Weights of a small GPT-style language model, trained from scratch on English Wikipedia.
Size: width 512, MLP 1344 SwiGLU, vocabulary 8192, 45.8M parameters.
Architecture: RMSNorm before each block, untied embeddings.
Each number is 128 + 32 x the weight over its row's rms, rounded and kept within 0 to 255. Layers, rows and columns count from 0. The size above them is the row's rms in percent of the matrix's.

# layer 2 MLP up, 1344x512, rms 0.109, rows 736-752, columns 384-447
size [105  92  83 106 113 104  94  94 100  93 103 101 100 113  97 103 103]
[[ 89 174 147  91 102 116 143 135 101 163 137  61 194 113 121 123 109 182  88 131  46 102 182 160 140 153 157 106 157 124 125 125 124 154 140 124 123 133 126  97 139 181  86 186 170 134 134 137  94 112 142 131 163 154 107 136 183 109 110  96 186 139 162 126]
 [106  90 105 149  87 200 100 151 164 128  98 124 112 123 133 147  99  81 133 156  99 183  94  88  60 102 151  62 159 113 117 159 133 109 126 129  78  97 153 177 181  90  97 101  91 130 199 113 117 144 135 185 140 106 139 131 135 184  91 110 150 134 100 218]
 [126 131 160 141  89 133  92 177 138 128 104 169 154 170 112 105 162 123  80 144 124 153 163 104 135 104 124  89 130 157 111 118 165 146 149 113 178 182 136 114  87 120 157  64  89 108  97 122 114 102 121 106 158 113 114 123  41 140 164 146 142 136 168 158]
 [120  99  98 121  64 126 145 143 175  95 117 122  88 166 125  84 150 163 107 165 122 120 146 119 162 109 122 159 118 126  86 161 184 168  98 130  88 125  89 179  94 117 182 153 192 103 128 108 162  87 117 107 203 125  94 168 100  79  97 136 119 160 104 155]
 [100 111 148 147 109 182 107 156 108 150 134 121 165 194 135 108 153 143 147  91 163  84 120 124  71 193 152 142  84 100 124 144 115 155 173 201 148 108 138 111 156 110 113 156 118 130 131 154  89  90 206 216 125 146  88 117  77 102 114 144  75 128  65 112]
 [137 192 141 155 148 145  88 149 127 179  98 101 158 157  89 122 156 115 121 101 102 103 138 144 137 157 103  91 145 104 152 108 116 117  89 136 101 131 161 132 197  96 139 137 149  82 132  98 114 148 109  75 132 185 119  79 161 119  86 137 115 160 138  99]
 [119 118 112 132 166  99 127 111 131 113 114 177 112 145 139 152 124 177 124 158 200 127 113  83 173 168 122 163 132 106 137  97  82  79 181  85 139 170 124 120 113 128 115 144  94 175 159 158 119 113 139 176 132 111 116 110 141 139 113 131 138 135 126 155]
 [155  76 131  85 111 127 124 159 234 174 130 116 121 151 122 161 119  91 146 160  84 121 130 106 112 152  54 138 122 117  83 108  97 189  77 153 164 163 154 114  66  61 145 111  92  89 110  77 195 120 143  74 162 124  95 123 152 137 130 160 153 123 134 125]
 [118 103 143 146 115 160 154 113 152  92 155 115 116 183 117 128 123 108 110 125 131 122  87 117 164 153 115 179  96 102 154 196 194 124 163 101 133 179 111 134 157  77 168 134 132  90 152 187 147 177 178 125 141 139  90 155 141  90 129 127 131 149  91  68]
 [161 121 166 101 134 103 133 120  82  84 208 135 123 155  37 148 130 151 126 141 102 101 153 109  79 135 148 126 159 157 143 167 107 120 121  64 109  84 186 101 127 120 154 166 119 126 105  23 180  86 105 162 147 114  54 139 115  87 124 166 157 106 144  97]
 [135 160 174 144  86 114 127 141 111  99 175 122 138 129 110 138 125 180 169 148 159 165 104  86 150 138 102 137  84 103 101 156 134 115 148 144 144 136 110 127 100 106  98 138 149 143 105  83 158  75 144 156 126 143 147  70 133 164 100  98 180 193  94 219]
 [135 123 109 175 125 146 109 175 172  69  76 171 123 123 128 127 121 138 149 157 164 121 161 130  89  31  64 164 160 146 118 149 129 118  65 117 141 173 122 121 172 135 167  81  86  94 107 153 120 117 128 158 104  72 140 184 116 129 102 155  79 129 122 128]
 [ 76 204 108 170 107  69 133 103 103 131  71 124 145 122 109 139 113  54 153 151 172 167 143 150 182 100  90 164  66 156 159 193 131 128 139 133 133  74  81 105 119 163  89  96 133 126 113 149 113 159 164 119 134  49 105 139 139 100 123  94 123 111 181 180]
 [ 77 124 126 155 104 113 149 126 147 126 118 116 122 165 147 165 141 112 115  95  77 109 108 168 121 178 121 149 102 143 161  59 159  92 101 134 169 127 117 174 121 190 181 147 105 104 129 128  94  50 122 140  87 137 120 176 175 156 138 120  99 126 169 126]
 [146 154 138  72 155  80 144 151 115  89 152  86 152 173 100 155 187 140 136  57 127 148 105  82 145  59  92 126 159  85 137 163 123 105 191 128 125 135 104 129 111  74 121 160 143 114 124 170  98 116 109  91  90  65 146  74 148 153 117 126 113 153  82 200]
 [172  83 106 112 121 138 183 160 137 106 124 154 185  54 120 123 156  88 118 193 148 101 164 158 180 164 147 151 134 171 165 130 144 117  80 155 157  99 192 105 126  70 160 108 134 151 130 153 213 108 110 148 106 206 175 121 129 102 125 130  98  77  74 133]
 [ 99 178 113 138 111 127  96  78 110  89 116 188  80 125 152 150 161 144 139 141 131 177 113 166 137  95  75 113 171 102 144 161 104 107 179  55  98 107  93 140  76 118 118 137 102 169  79 131 163 120 132 184 115  63 140 111 152 184 161  70 209 139  73  95]]
# layer 2 MLP down (transposed), 1344x512, rms 0.0267, rows 736-751, columns 384-447
size [ 94 103 105  92  95  98 113  90  97  88  97  83 108  84  96  85]
[[119  75 128 129  98 175  96 131 169  86  83 214  85 165 148  83 145 111 145 132  59 112 170 149 147 136 149 112 113 164 178 103  99 126 106  97 168 132 185 161 141  94 159 111  67  81 104 150 207  77 116 120  78 153 169  93  96 114 110 198 106 146 142  87]
 [ 92 113 142 132 162 151 103 144 134 118 135 112 163 191 133 132 113 132  99  78  94 134 128 129  54 128 119  77 178 132 121 218 102 139 132 105 123 177 141 187  83 128 111 117 113 129 162  90 118 126 156 152 155 109 119 121 132 122 123 136 112 118 134  90]
 [ 98 123 100 103 214 183  64 111 158 119 126  72 127 105 145  91 158 176 156 171 154 102 162 175  85 144 141 107 131 109 168 193 195  60 155 124 113  43  95 122 143 158 120 124 144 144 150 124 135 171 153 137 113 116 125 166 145  70 147 133 163 120  75  79]
 [145 180  72 118 139 128 155 132 144 179 150 114 113 134 153 155 111  84  91  99 135 104 113 125 101 115 159 108 136 130  75 142 132 103 128  80 122  82 130 138 139  73 142 135 120 136  77  78 115 182 138 166  24 108 147 107  88 177 124 162 144 103 145 113]
 [186 150 147 195 104 153 157 117 172 124 140 148 140 157 156 119 184 183  96 117 142 105 118 154 164 148 111 122 138  85  97 122 136 143 106 207  60 195 160  79 105 121  99 156 133  90 118 110  51  87 113 116 112 131 113 113 105  93 200 112 121 142 133  69]
 [137  94 137 131  86 134 145 138  90  94  71  99 179 181 119 125 155 155 147  29 103 162 126 112 137 128  83 135 142 122 167 156 101 127 147 167 127 126 148 150 160  77 103 143 182  98 151 101 102 129 137 155 111 100  99  76  64 137  71 106  73  88 134  68]
 [176  75  93 122  89 117 148 139 140 132 113  91 100 148 236 149 126 146 125 118  89 168 101 121 117  65 153 128 129 138 129 100 134 176  71 152 161 115 115 177 130 114 110 143 113  91 112  72 102 128 146 137 147 143 109 157 165 113  71 181  89 132 149 132]
 [154 132 118 123  67 179 144 188 158  83 174 195 156 130 172 156  86 112 154 133 137 154 118 106 124 110 177  97 214  77 193  94 191  77 115 167 107 131 138 122  77 147 122 132 149 118 137 162 171 123 110 149 167  52 135 101  78 115 150 136 171  67  71 136]
 [116 145 134  82  95 125 114 110 113 110 164  97  75 142 128 129 104 167 110 112 119 132 185 149 101 184 131  92 121 134 119 152 127 119 135 156 134  77 105 113 146 103  58 130  87 153  92 123 151 185 145 123 157 145 119 197 128 105 165 119  93 149  95 107]
 [ 85 174  84 111 142 100 116 151 149 124  86 111 154 148 177 101 150 126 181 139 177 110 110 132 177  92  79 201 169  88 140 106 134 136 146  80 155 124 184 171 155  94 101 109 163 122 100 133 127 107 211 142 170 103  70  94  78 124 127 140 136  90 128 151]
 [138 131 158 106 140 104 141 114 152  82 163 149 118 146  80 114 100 154 152 104 115 104 133  96 163 161 144 131  72  91 114 153 156  87 124 126 122 130  84 142 186 140 124 144 153  97 122  86 101  98 142 160 150 143  98  72 143 106 118 116 111 148 149 179]
 [ 94 131 138 138 117  98 169 111  92 116  89 181 151  78  83 152 179 142 151 177 158 111 136 125 156 145 129 149 119 150 116 121 138 106 167 106 141 133 133 162 169  87 153 175  96  84 163 116 142 177 153 163 148  90 153 178 113  93 105 127 172 141 195 103]
 [124  83 114 141 107 166 189 201 125 115 107  97 111 158  97 124 104  62 133 162 178 124  76 138 150 146 155 107 113  95 107  83 120 105  98 125  95 163  93 116 161 111 182  80 127 138 133 106 153  53 141 161 109 146 150 152 125 111 135  99 148 158 140 165]
 [ 82 124 134  58 153 101 175  87 151 108  62 189  79 177 119 138 166 152 151 115 120 123 110 134 100 137 153 121  78 169 155 179 126 121 126 114 170 106 106 166 122 149  93 146 137 165 136  59  98 104 123 194 111  68 109 112  77 142  92  90 145 101 119  88]
 [141 113  63 166 107  96  99 117 186 124 163  80 163 101 154 133 121  94 175  93 136 105  96  42 183 158  61  90 140 128  97  93 157 102 157  87 145 104 171 144  75 170 138 151 121 160  95 129 169 147 146 112 121 153 118 161 130  59 135 155 109 118  55 143]
 [124 155 124 130 155 169 104 155 160 149 140  94 132  68 143 130 120 152 128 131 155 125 165 112 159 123 126 115 107  91  82 152 146 135 155 144 180 172 130 165 123  77 162 189 102  93 135 119 150 114 174 110 137 168 128 160 161 142  98 110 131 135  99 201]]
# layer 2 MLP gate, 1344x512, rms 0.105, rows 737-752, columns 384-447
size [ 93  86 110 104 105 100  99 102 101  97 100 104 111  97 102 103]
[[151 122  94 165 143 116 109 136 124 164 107 158 178 146 124 131 103  83 119 135  99 205 172  59  93 105 112 136 170 144  92 149 149 144 114 141 158 112 158 151 207 119  71  99 123 148 187  74 116 119 146 177 132  94 138 114 122 172  95 119 141 124  71 226]
 [124 126 111 103 139 137  83 157 217 167  95 168 131 132 130 117 140 152 150 161 146 147 205 182 113 109 109  73 123 163 110 128 163 104 153  99 137  44  74 112 122 165 129 110 172 120 115 117 156 132 143 128 138 101 125 162 134  97 136 186 119  74 118  91]
 [162 126 112 132 100 105  89 169 130 179  84 196 142  91  82  96 160 132 112 145 155 145 133  96 124 117 159 161 127 130 163  91 152 186 135 163 124 170 119 131 142 132 129  99  93  89 114 141 113  86 140  72 220 108  79 134 159  79  86 172 145 151  72 159]
 [140 136 119 163  95 128 172 135 127  89 151 181 136  96  71  89 101 103 139 127 123 116 198 151 173  90 143 158 101 164 219 185 108 146 100  70 110 202  54 152 101 174 165 112  88 152 135 102 122 164 130  97 121 127 137  86 120 169 190 121  88 139 167 147]
 [180 150 154  89 106 140 141 106 120 125 144 182  68 118 119 123 138 141 162 223 153 144 116 117 112  90 218 125 170 133 173  69 163 165  77 112 149  98 109  60 101 145 128 127 182 124 151 150 136 152 187 138 175 120 134 128 116  99 168 132  95 162 111 106]
 [143 103 140 173 100 132 175 122 110 121 156 146 184 158  85  73 113 103  77 130 156  29 145 111  93 149 170 101 136 199 190  89 117 100 134 154 109 161 110 181 122 181 130  75 175  86  86 150 137 163  81 112 113  88 131  36 142  74 151  50 167 131 118 143]
 [142  33 113 113 109 150 128 137 142 157 136 131 116  83 181 164 136 153 154 134  94 108  92 108 151 125 195 207  90 114  93 163 164 146 179 141 117 156 118 173 143  75 151 160 146 125 124 169 169  96 127  92 169 101 113  99  93 155 144 117 131 113 107 116]
 [100 156 155 122 112  84 177 122 118 135 110 105 126  93 123 115 149 104 128 174 136 103 132 108 156 134 100 156  89 118 139 189 125  53 127 118  73 151 116 176 134 119 105 126 146  94 157 173 133 153 163 112 123 120 103 177  78  85  94 128 122 166  96  81]
 [116 143  85 164 106 124  95 108 135 124 112 166 137 152 198 116 102 118 156 170 113 149 130 133 154 126 138 196 122 120 135 152  92 123 117 107 125 141 117 151  83 117 186 110 138 148 142 164  68 121 129 103  84 140  71 119 153  97 118 116 125 143  55 130]
 [110 136 112 130  60 161  89 177 126 136 110 100  94 137 123 131  99 100 117 172 187 147 128 112 180 140  57 119  88  86 126  98 168 166 152  81 171 157  90 177 129  96 130 121 140 134 138  91 109 144 184 111 104 144 152  85 145 120 137 110 136 156 174 145]
 [110 115 110 101 191 126 146  93 101 112 162  64 104 102 147 136  88 151 108 109 123 153 118 105 117 122 148 129 176  83 151 128 130 142  92 116 137 120 138  73 147 138 158 204 100 123  72 158 108 152  93  78 105 111 157  94 105 120  58 154 147  98  93  72]
 [ 98 146 123 134 116 101 140 148 115 135 158 124 124 115  30 133 173  54 176 151 104 150 130 124 174 112 137 173 119 193 168 116 110 105 131 146  95 167 156 110  82  99 117 129 184 166  99 112 168 167 167  67 141  82 174  80 134 174 140 145 125  91  86  82]
 [ 43  97 153 122  97 177  90 106  78 132 125 141 106 150 186 151  93  92 152 178 124 148 129 169 130  87 146 188  90 163 142 146 136  91 155  72  91 117 139 115 103 145 111 118 154 164  79 178 122 195 164 162  49 142 102 150 117  86  69 177 120 121 102 157]
 [ 82 134  80  58  74 133 143 149 138 115 140 169  81 154 201 162 136 147 155 169  91 117 178 203  99 148 129 193  87 139  93 116 137 137 137 126  93 101 111 109  99  88 111  98 153 110  70 150 161 140 115 126 133 109  78 147 130  67  84 127 114  97 115 166]
 [143 137 142 101 168 157 156 167 177  83 104 143 119 158 154 122  92  70 139  87  70 105  80  61 175 149 113 135 126 103 121 102 147 110 143 133  76 126 148 176 122  81 124 122  82 201 140 146 169  97 157 125 197 125 123 171 109 167  85 158 108 110 104 156]
 [134 162 161 164 137 129 134  61 132  76 144  58 203 113 118 123  91  74 158 128 116 122 133  75 141 135 137 133 143 171 128 157  74 223 158 134 178 123  98 102 140 127 162 137  94 139 189 114 115 142 116  54 129 117 174  52 133 113  77 106  89 120 168 205]]